Weights of a small transformer language model.
Architecture: LayerNorm before each block, rotary positions, untied embeddings, capped logits.
Each number is 200 + 30 x the weight over its row's rms, rounded and kept within 0 to 999. Layers, rows and columns count from 0. The size before them is the row's rms in percent of the matrix's.

# layer 6 attention query, 64x64, rms 0.106, rows 0-50, columns 0-63
110,201,215,175,229,205,203,185,257,164,225,221,239,137,186,192,169,218,168,126,255,201,178,215,161,176,188,188,186,202,216,190,222,222,138,154,250,198,206,206,233,222,194,185,237,180,163,189,194,232,239,216,152,229,229,224,209,177,227,205,145,215,170,215,152
108,199,226,226,138,210,207,173,186,258,152,225,174,245,148,231,223,207,212,238,163,175,215,142,177,233,221,228,198,150,238,197,194,189,193,260,159,210,175,173,166,168,161,210,204,190,219,234,213,227,211,168,203,233,196,160,200,213,176,203,213,221,221,214,272
092,240,155,186,208,233,174,288,238,201,182,179,223,210,204,188,174,204,195,236,229,175,218,199,215,204,146,195,210,252,187,142,220,183,179,191,193,234,201,213,235,183,196,219,207,202,210,225,214,132,157,146,254,199,193,215,200,241,177,210,204,186,172,117,199
070,208,198,175,176,201,161,157,196,202,250,235,267,198,225,153,216,200,254,133,191,231,201,233,170,255,242,177,156,167,228,193,173,202,210,198,241,220,248,197,207,152,175,210,199,182,249,190,186,245,229,219,224,221,200,198,232,205,193,143,193,200,187,240,177
090,212,193,195,207,216,197,235,205,219,173,183,147,216,183,225,200,218,184,263,200,174,198,207,217,222,205,205,176,212,177,158,194,167,192,243,173,219,209,207,209,166,211,211,183,217,199,203,216,153,149,167,247,186,198,240,182,228,195,241,276,131,203,97,231
096,182,213,182,187,227,218,226,190,216,245,237,200,188,184,200,210,168,167,217,187,157,197,172,179,146,206,149,178,216,166,118,169,184,238,182,188,189,231,165,205,190,267,213,227,189,171,180,178,178,209,255,202,215,254,219,222,261,254,168,177,208,209,160,189
104,215,197,226,192,218,211,210,167,237,180,133,174,262,208,216,183,148,210,232,191,202,249,220,226,194,197,243,233,205,236,155,192,167,130,234,201,217,165,178,174,188,186,174,211,215,214,244,217,134,195,172,229,197,148,190,161,193,171,234,234,217,241,213,230
102,178,224,128,155,206,224,183,216,204,246,248,227,180,207,187,248,216,172,223,163,167,188,176,188,221,171,207,196,194,198,166,167,191,207,190,230,221,180,191,221,199,224,231,224,187,192,232,204,252,228,255,132,223,240,169,198,223,200,154,133,250,171,221,176
093,203,199,202,192,186,168,224,207,169,168,116,239,168,196,206,157,206,246,183,228,212,212,251,185,229,221,222,203,202,157,187,222,173,153,237,252,159,213,262,243,187,170,162,182,216,241,227,211,167,234,170,214,192,128,208,186,209,166,222,208,196,203,187,221
090,170,169,217,194,193,238,202,189,238,169,192,182,252,226,224,192,172,182,202,167,184,242,205,205,202,214,250,256,219,222,143,185,247,180,209,166,213,152,158,158,167,141,195,218,157,196,169,227,167,201,194,280,205,156,212,182,217,192,224,216,205,244,183,230
090,205,227,221,187,229,144,152,201,164,217,193,194,215,210,226,176,204,174,132,217,207,222,215,195,267,194,217,184,197,230,218,237,193,179,229,234,203,206,234,193,205,176,180,155,210,274,262,203,233,259,175,198,172,182,178,188,183,140,161,175,215,200,226,149
084,203,159,273,202,174,185,199,172,202,184,151,207,204,209,259,218,152,179,154,147,172,240,215,208,200,216,196,277,231,158,192,219,229,205,249,188,174,147,200,207,192,208,179,184,198,224,169,186,224,216,171,228,181,150,215,177,171,215,204,225,189,220,170,264
086,186,161,189,212,197,229,243,149,234,192,213,153,192,241,160,190,162,188,257,164,209,152,218,219,119,163,191,187,231,212,171,176,219,216,192,193,227,213,198,227,215,260,229,217,157,183,203,193,145,147,200,240,208,216,233,237,184,217,239,201,229,196,207,172
099,182,200,166,184,237,236,173,220,229,252,276,160,156,232,160,195,238,205,196,167,223,194,202,145,219,161,267,182,196,218,180,193,217,212,161,205,236,197,169,214,246,220,231,187,178,182,206,176,168,198,226,192,225,228,182,229,211,195,209,134,247,177,213,159
088,223,238,191,195,144,125,135,259,153,189,222,205,197,190,172,173,246,212,190,227,209,184,196,187,255,167,170,200,186,191,249,206,192,199,236,169,216,217,237,162,198,193,265,184,273,240,221,214,192,229,182,208,205,198,199,173,239,204,215,177,182,194,200,178
102,167,121,212,209,164,156,223,129,221,182,169,196,180,221,213,178,183,225,242,196,158,187,244,183,231,206,185,171,252,181,177,133,191,235,191,230,230,227,242,222,229,193,209,197,213,262,233,166,176,181,215,234,182,210,174,187,226,194,220,210,239,232,187,200
117,206,179,194,188,205,172,214,183,184,169,148,195,272,187,221,213,173,204,222,186,206,248,255,217,235,215,177,211,182,213,243,213,193,178,235,191,203,124,162,149,214,183,150,183,214,246,206,189,232,227,190,247,188,148,183,185,178,151,185,262,178,215,199,243
086,173,236,211,201,227,224,165,183,185,228,161,217,249,199,236,200,189,218,208,231,173,229,208,209,159,212,203,238,158,177,210,212,154,162,206,211,168,141,177,190,169,182,167,163,179,193,183,258,232,288,194,221,241,170,221,191,169,180,182,215,229,239,246,240
085,193,169,193,179,163,244,257,129,218,156,165,182,203,191,176,208,137,210,259,179,202,158,229,188,205,186,188,165,199,254,203,181,219,219,178,221,264,200,200,195,270,216,194,222,179,186,217,136,206,169,224,192,210,225,181,238,176,206,216,224,196,213,172,238
128,203,208,204,187,227,205,187,222,209,238,250,171,170,207,168,186,204,165,200,200,196,173,159,189,145,166,254,164,191,233,152,179,233,227,187,198,216,243,173,241,215,239,235,231,187,168,184,204,202,179,221,167,212,236,167,235,234,262,196,134,200,178,195,129
154,180,190,197,189,221,206,229,185,212,228,238,184,143,205,195,176,207,184,197,217,176,145,157,176,157,190,216,188,218,201,154,185,233,233,175,210,220,257,206,246,212,234,224,241,187,149,192,178,201,150,229,158,208,272,208,258,228,267,203,191,183,183,183,162
106,155,189,196,243,238,209,164,227,204,188,206,184,174,243,172,205,242,209,214,168,228,239,227,221,239,223,162,158,157,232,201,209,189,208,219,198,212,199,267,185,230,145,250,168,211,232,169,227,182,213,158,235,161,169,195,184,150,183,225,207,200,141,192,149
098,140,187,228,234,196,228,227,143,185,184,141,239,227,189,231,176,182,201,176,250,188,181,205,209,179,216,129,187,204,205,205,237,255,178,185,242,196,147,179,201,232,234,170,231,186,165,179,209,246,202,193,234,185,204,189,188,157,184,208,210,228,222,245,263
100,174,247,244,175,231,198,186,139,223,218,158,240,213,186,254,177,187,197,185,231,199,227,165,187,198,221,185,269,232,194,185,215,207,225,199,237,147,160,226,166,162,155,197,265,139,165,196,188,203,190,213,190,197,207,209,245,196,180,189,173,236,218,247,208
091,212,196,232,221,169,162,191,194,137,199,232,168,213,210,132,202,213,246,252,182,213,203,241,189,128,170,150,188,124,225,191,220,186,263,180,167,233,150,206,200,214,231,185,191,204,194,187,215,223,216,192,173,180,215,238,240,215,222,206,201,199,233,181,232
101,182,209,186,195,256,172,210,195,170,261,163,178,226,244,207,162,246,169,169,259,151,168,231,169,176,157,255,165,173,228,158,242,224,186,237,207,225,195,179,209,184,203,179,162,180,185,214,217,181,228,179,198,253,194,204,192,260,190,193,199,185,165,229,176
089,222,215,196,131,254,182,154,212,198,266,197,210,159,231,196,213,247,157,190,183,204,199,199,190,236,149,227,178,183,233,204,228,201,192,226,174,262,268,227,190,160,215,216,169,250,208,206,195,211,238,230,189,217,190,186,147,178,254,207,171,192,207,172,194
083,204,211,228,210,227,179,200,244,186,208,182,214,172,184,235,199,248,146,158,232,186,208,135,230,275,187,233,228,200,194,206,188,168,188,220,227,179,232,279,196,144,145,217,201,182,197,192,252,174,195,174,204,172,208,208,187,180,222,216,154,223,161,221,160
099,183,137,208,240,201,244,235,186,162,200,207,162,137,227,125,213,170,206,247,196,206,222,239,255,216,200,180,173,183,231,164,162,171,227,221,204,249,211,183,190,274,222,209,142,229,185,204,162,176,215,228,211,172,197,196,202,215,194,218,209,174,174,199,195
105,225,160,210,238,136,237,224,213,182,203,140,249,186,228,169,230,230,134,174,243,201,177,220,203,199,181,197,233,213,224,209,235,221,155,203,219,147,245,232,174,171,235,174,202,201,137,160,214,219,192,204,192,142,195,181,184,199,222,216,192,170,166,228,206
092,285,180,211,180,159,154,189,190,168,161,202,239,206,194,141,204,171,199,201,192,236,190,192,186,208,203,198,255,230,235,257,224,202,223,245,141,262,235,187,165,165,226,168,202,241,176,201,170,176,167,221,202,204,187,209,196,235,199,200,219,172,206,166,243
102,238,213,144,185,171,207,206,245,209,169,220,213,243,179,210,221,178,237,216,170,206,180,166,140,165,228,222,186,210,151,206,189,219,184,202,169,258,175,161,229,204,213,157,224,192,195,238,147,227,209,226,153,256,196,167,202,203,216,177,207,207,264,163,248
118,169,210,209,199,133,208,152,206,156,224,243,208,145,244,193,209,198,230,170,197,222,186,218,190,189,232,207,199,202,229,239,213,229,206,139,248,162,204,262,211,249,225,181,206,185,179,153,200,249,232,226,189,174,201,200,189,134,218,181,186,197,196,245,151
100,199,260,219,170,243,244,202,201,186,207,138,213,256,200,235,196,144,152,205,270,220,160,204,241,143,181,216,218,216,221,252,241,223,196,179,203,150,180,203,209,185,206,212,228,178,168,229,220,184,196,174,195,172,179,157,190,204,201,217,188,204,230,231,251
108,210,188,206,235,166,192,197,233,157,262,237,234,131,178,160,179,227,169,190,226,154,184,181,162,204,181,164,165,215,224,179,198,205,224,189,198,188,258,232,213,222,241,182,210,211,181,176,184,229,205,253,174,203,233,241,225,176,242,163,152,220,167,172,155
104,197,191,222,186,228,231,189,185,237,188,130,199,252,237,211,254,181,203,179,146,184,232,207,179,254,217,235,220,215,228,244,227,184,131,215,216,233,171,195,148,187,151,193,183,194,222,202,183,193,199,205,222,192,158,163,190,153,156,208,176,199,222,216,260
110,223,182,254,172,179,233,232,222,188,244,261,243,154,162,213,228,182,156,219,209,163,169,177,214,215,189,181,182,218,192,208,178,209,224,198,147,153,236,167,221,237,228,219,237,209,181,162,162,227,181,251,159,180,236,176,232,206,242,194,161,211,171,163,207
112,175,194,210,197,207,211,177,225,231,242,240,198,136,180,218,241,252,203,161,148,155,210,180,185,237,235,222,206,175,200,213,182,196,204,174,244,220,198,222,206,204,226,191,185,153,185,153,201,259,221,262,186,221,192,185,193,143,225,157,151,200,187,246,151
090,199,213,164,187,238,174,219,195,205,240,225,162,176,208,223,236,239,183,258,169,160,184,213,150,144,172,242,193,183,220,181,198,136,205,208,175,259,256,208,216,215,234,220,229,230,198,229,167,131,159,222,233,167,234,197,226,208,208,195,204,221,172,199,221
090,199,187,233,215,190,207,171,206,180,191,121,235,191,178,215,205,235,209,161,209,203,251,191,222,254,261,217,215,183,155,209,213,212,155,221,268,177,145,228,218,150,176,178,173,154,234,191,212,225,249,202,170,196,141,181,173,181,162,199,197,211,216,214,207
099,203,178,191,249,178,183,205,168,218,177,145,198,237,244,218,152,147,220,185,214,224,216,253,215,224,250,224,234,252,186,221,229,232,179,209,169,158,203,182,173,196,183,198,179,200,208,207,198,175,188,155,282,227,158,223,171,200,190,218,251,154,217,165,201
107,248,182,174,201,199,230,200,230,251,227,263,176,188,162,144,237,206,189,207,190,176,191,174,199,141,176,181,191,225,229,190,171,220,230,165,194,242,203,142,217,224,242,202,226,188,174,175,177,220,186,219,140,203,230,183,237,207,253,160,142,238,213,196,177
103,240,222,249,219,153,174,187,229,226,130,147,222,201,165,226,224,205,205,176,196,175,246,214,221,178,198,190,245,202,143,234,237,196,181,208,186,177,134,181,177,164,160,182,178,214,188,179,215,215,226,168,203,202,141,226,189,170,167,179,220,180,238,183,252
094,187,191,189,163,207,214,202,189,254,236,202,174,215,205,187,210,156,161,222,193,178,139,180,192,156,161,161,224,225,219,197,170,265,242,193,174,257,216,157,197,199,232,247,269,182,175,176,190,206,155,232,226,224,223,183,217,213,258,219,167,231,225,210,208
103,173,178,147,209,223,226,206,205,169,238,244,193,151,233,175,144,228,208,181,228,208,170,220,161,192,179,172,154,209,245,183,181,151,213,201,225,209,256,241,228,234,247,206,234,195,201,219,182,200,166,233,205,205,288,208,190,208,231,199,145,204,181,174,193
130,184,200,231,214,163,211,193,232,161,229,207,180,137,177,237,204,215,188,189,238,146,210,129,251,195,207,175,171,154,195,158,213,159,205,187,248,202,166,237,192,191,211,219,168,192,160,164,243,235,251,207,131,167,216,203,199,211,240,207,180,183,231,208,186
112,173,199,218,234,216,200,200,226,222,206,166,201,208,204,211,222,188,210,178,221,170,248,228,221,209,204,193,263,175,194,217,246,163,159,197,200,154,195,158,162,171,154,218,150,209,217,139,250,198,240,198,218,180,158,256,176,145,165,166,194,153,182,236,237
101,197,187,206,194,143,175,173,213,186,221,209,214,153,219,147,272,218,188,153,205,153,195,192,201,236,165,188,239,236,205,210,170,186,226,227,199,200,231,212,200,225,260,245,205,273,202,179,218,152,203,258,180,175,186,192,152,214,217,201,147,233,192,200,229
091,199,163,223,189,178,234,237,150,246,173,196,203,185,204,171,244,137,183,232,170,185,148,189,171,164,182,180,199,220,269,244,202,231,208,197,191,234,217,173,186,252,234,226,246,222,145,181,167,187,161,240,231,197,207,180,227,183,210,166,199,217,194,197,250
101,189,199,189,175,198,204,229,148,216,205,190,168,155,195,217,161,235,217,206,221,180,206,253,214,171,181,239,137,169,199,222,144,207,181,177,230,114,176,188,220,188,194,156,179,188,264,249,220,235,208,216,175,210,223,164,208,238,194,231,255,188,216,218,233
084,184,213,152,181,192,206,188,183,222,208,221,201,192,231,141,201,178,185,222,187,199,137,229,169,202,167,202,187,255,223,195,186,251,243,181,182,247,239,201,235,251,242,254,246,194,182,210,177,140,137,228,224,191,231,183,212,217,209,209,168,238,176,176,165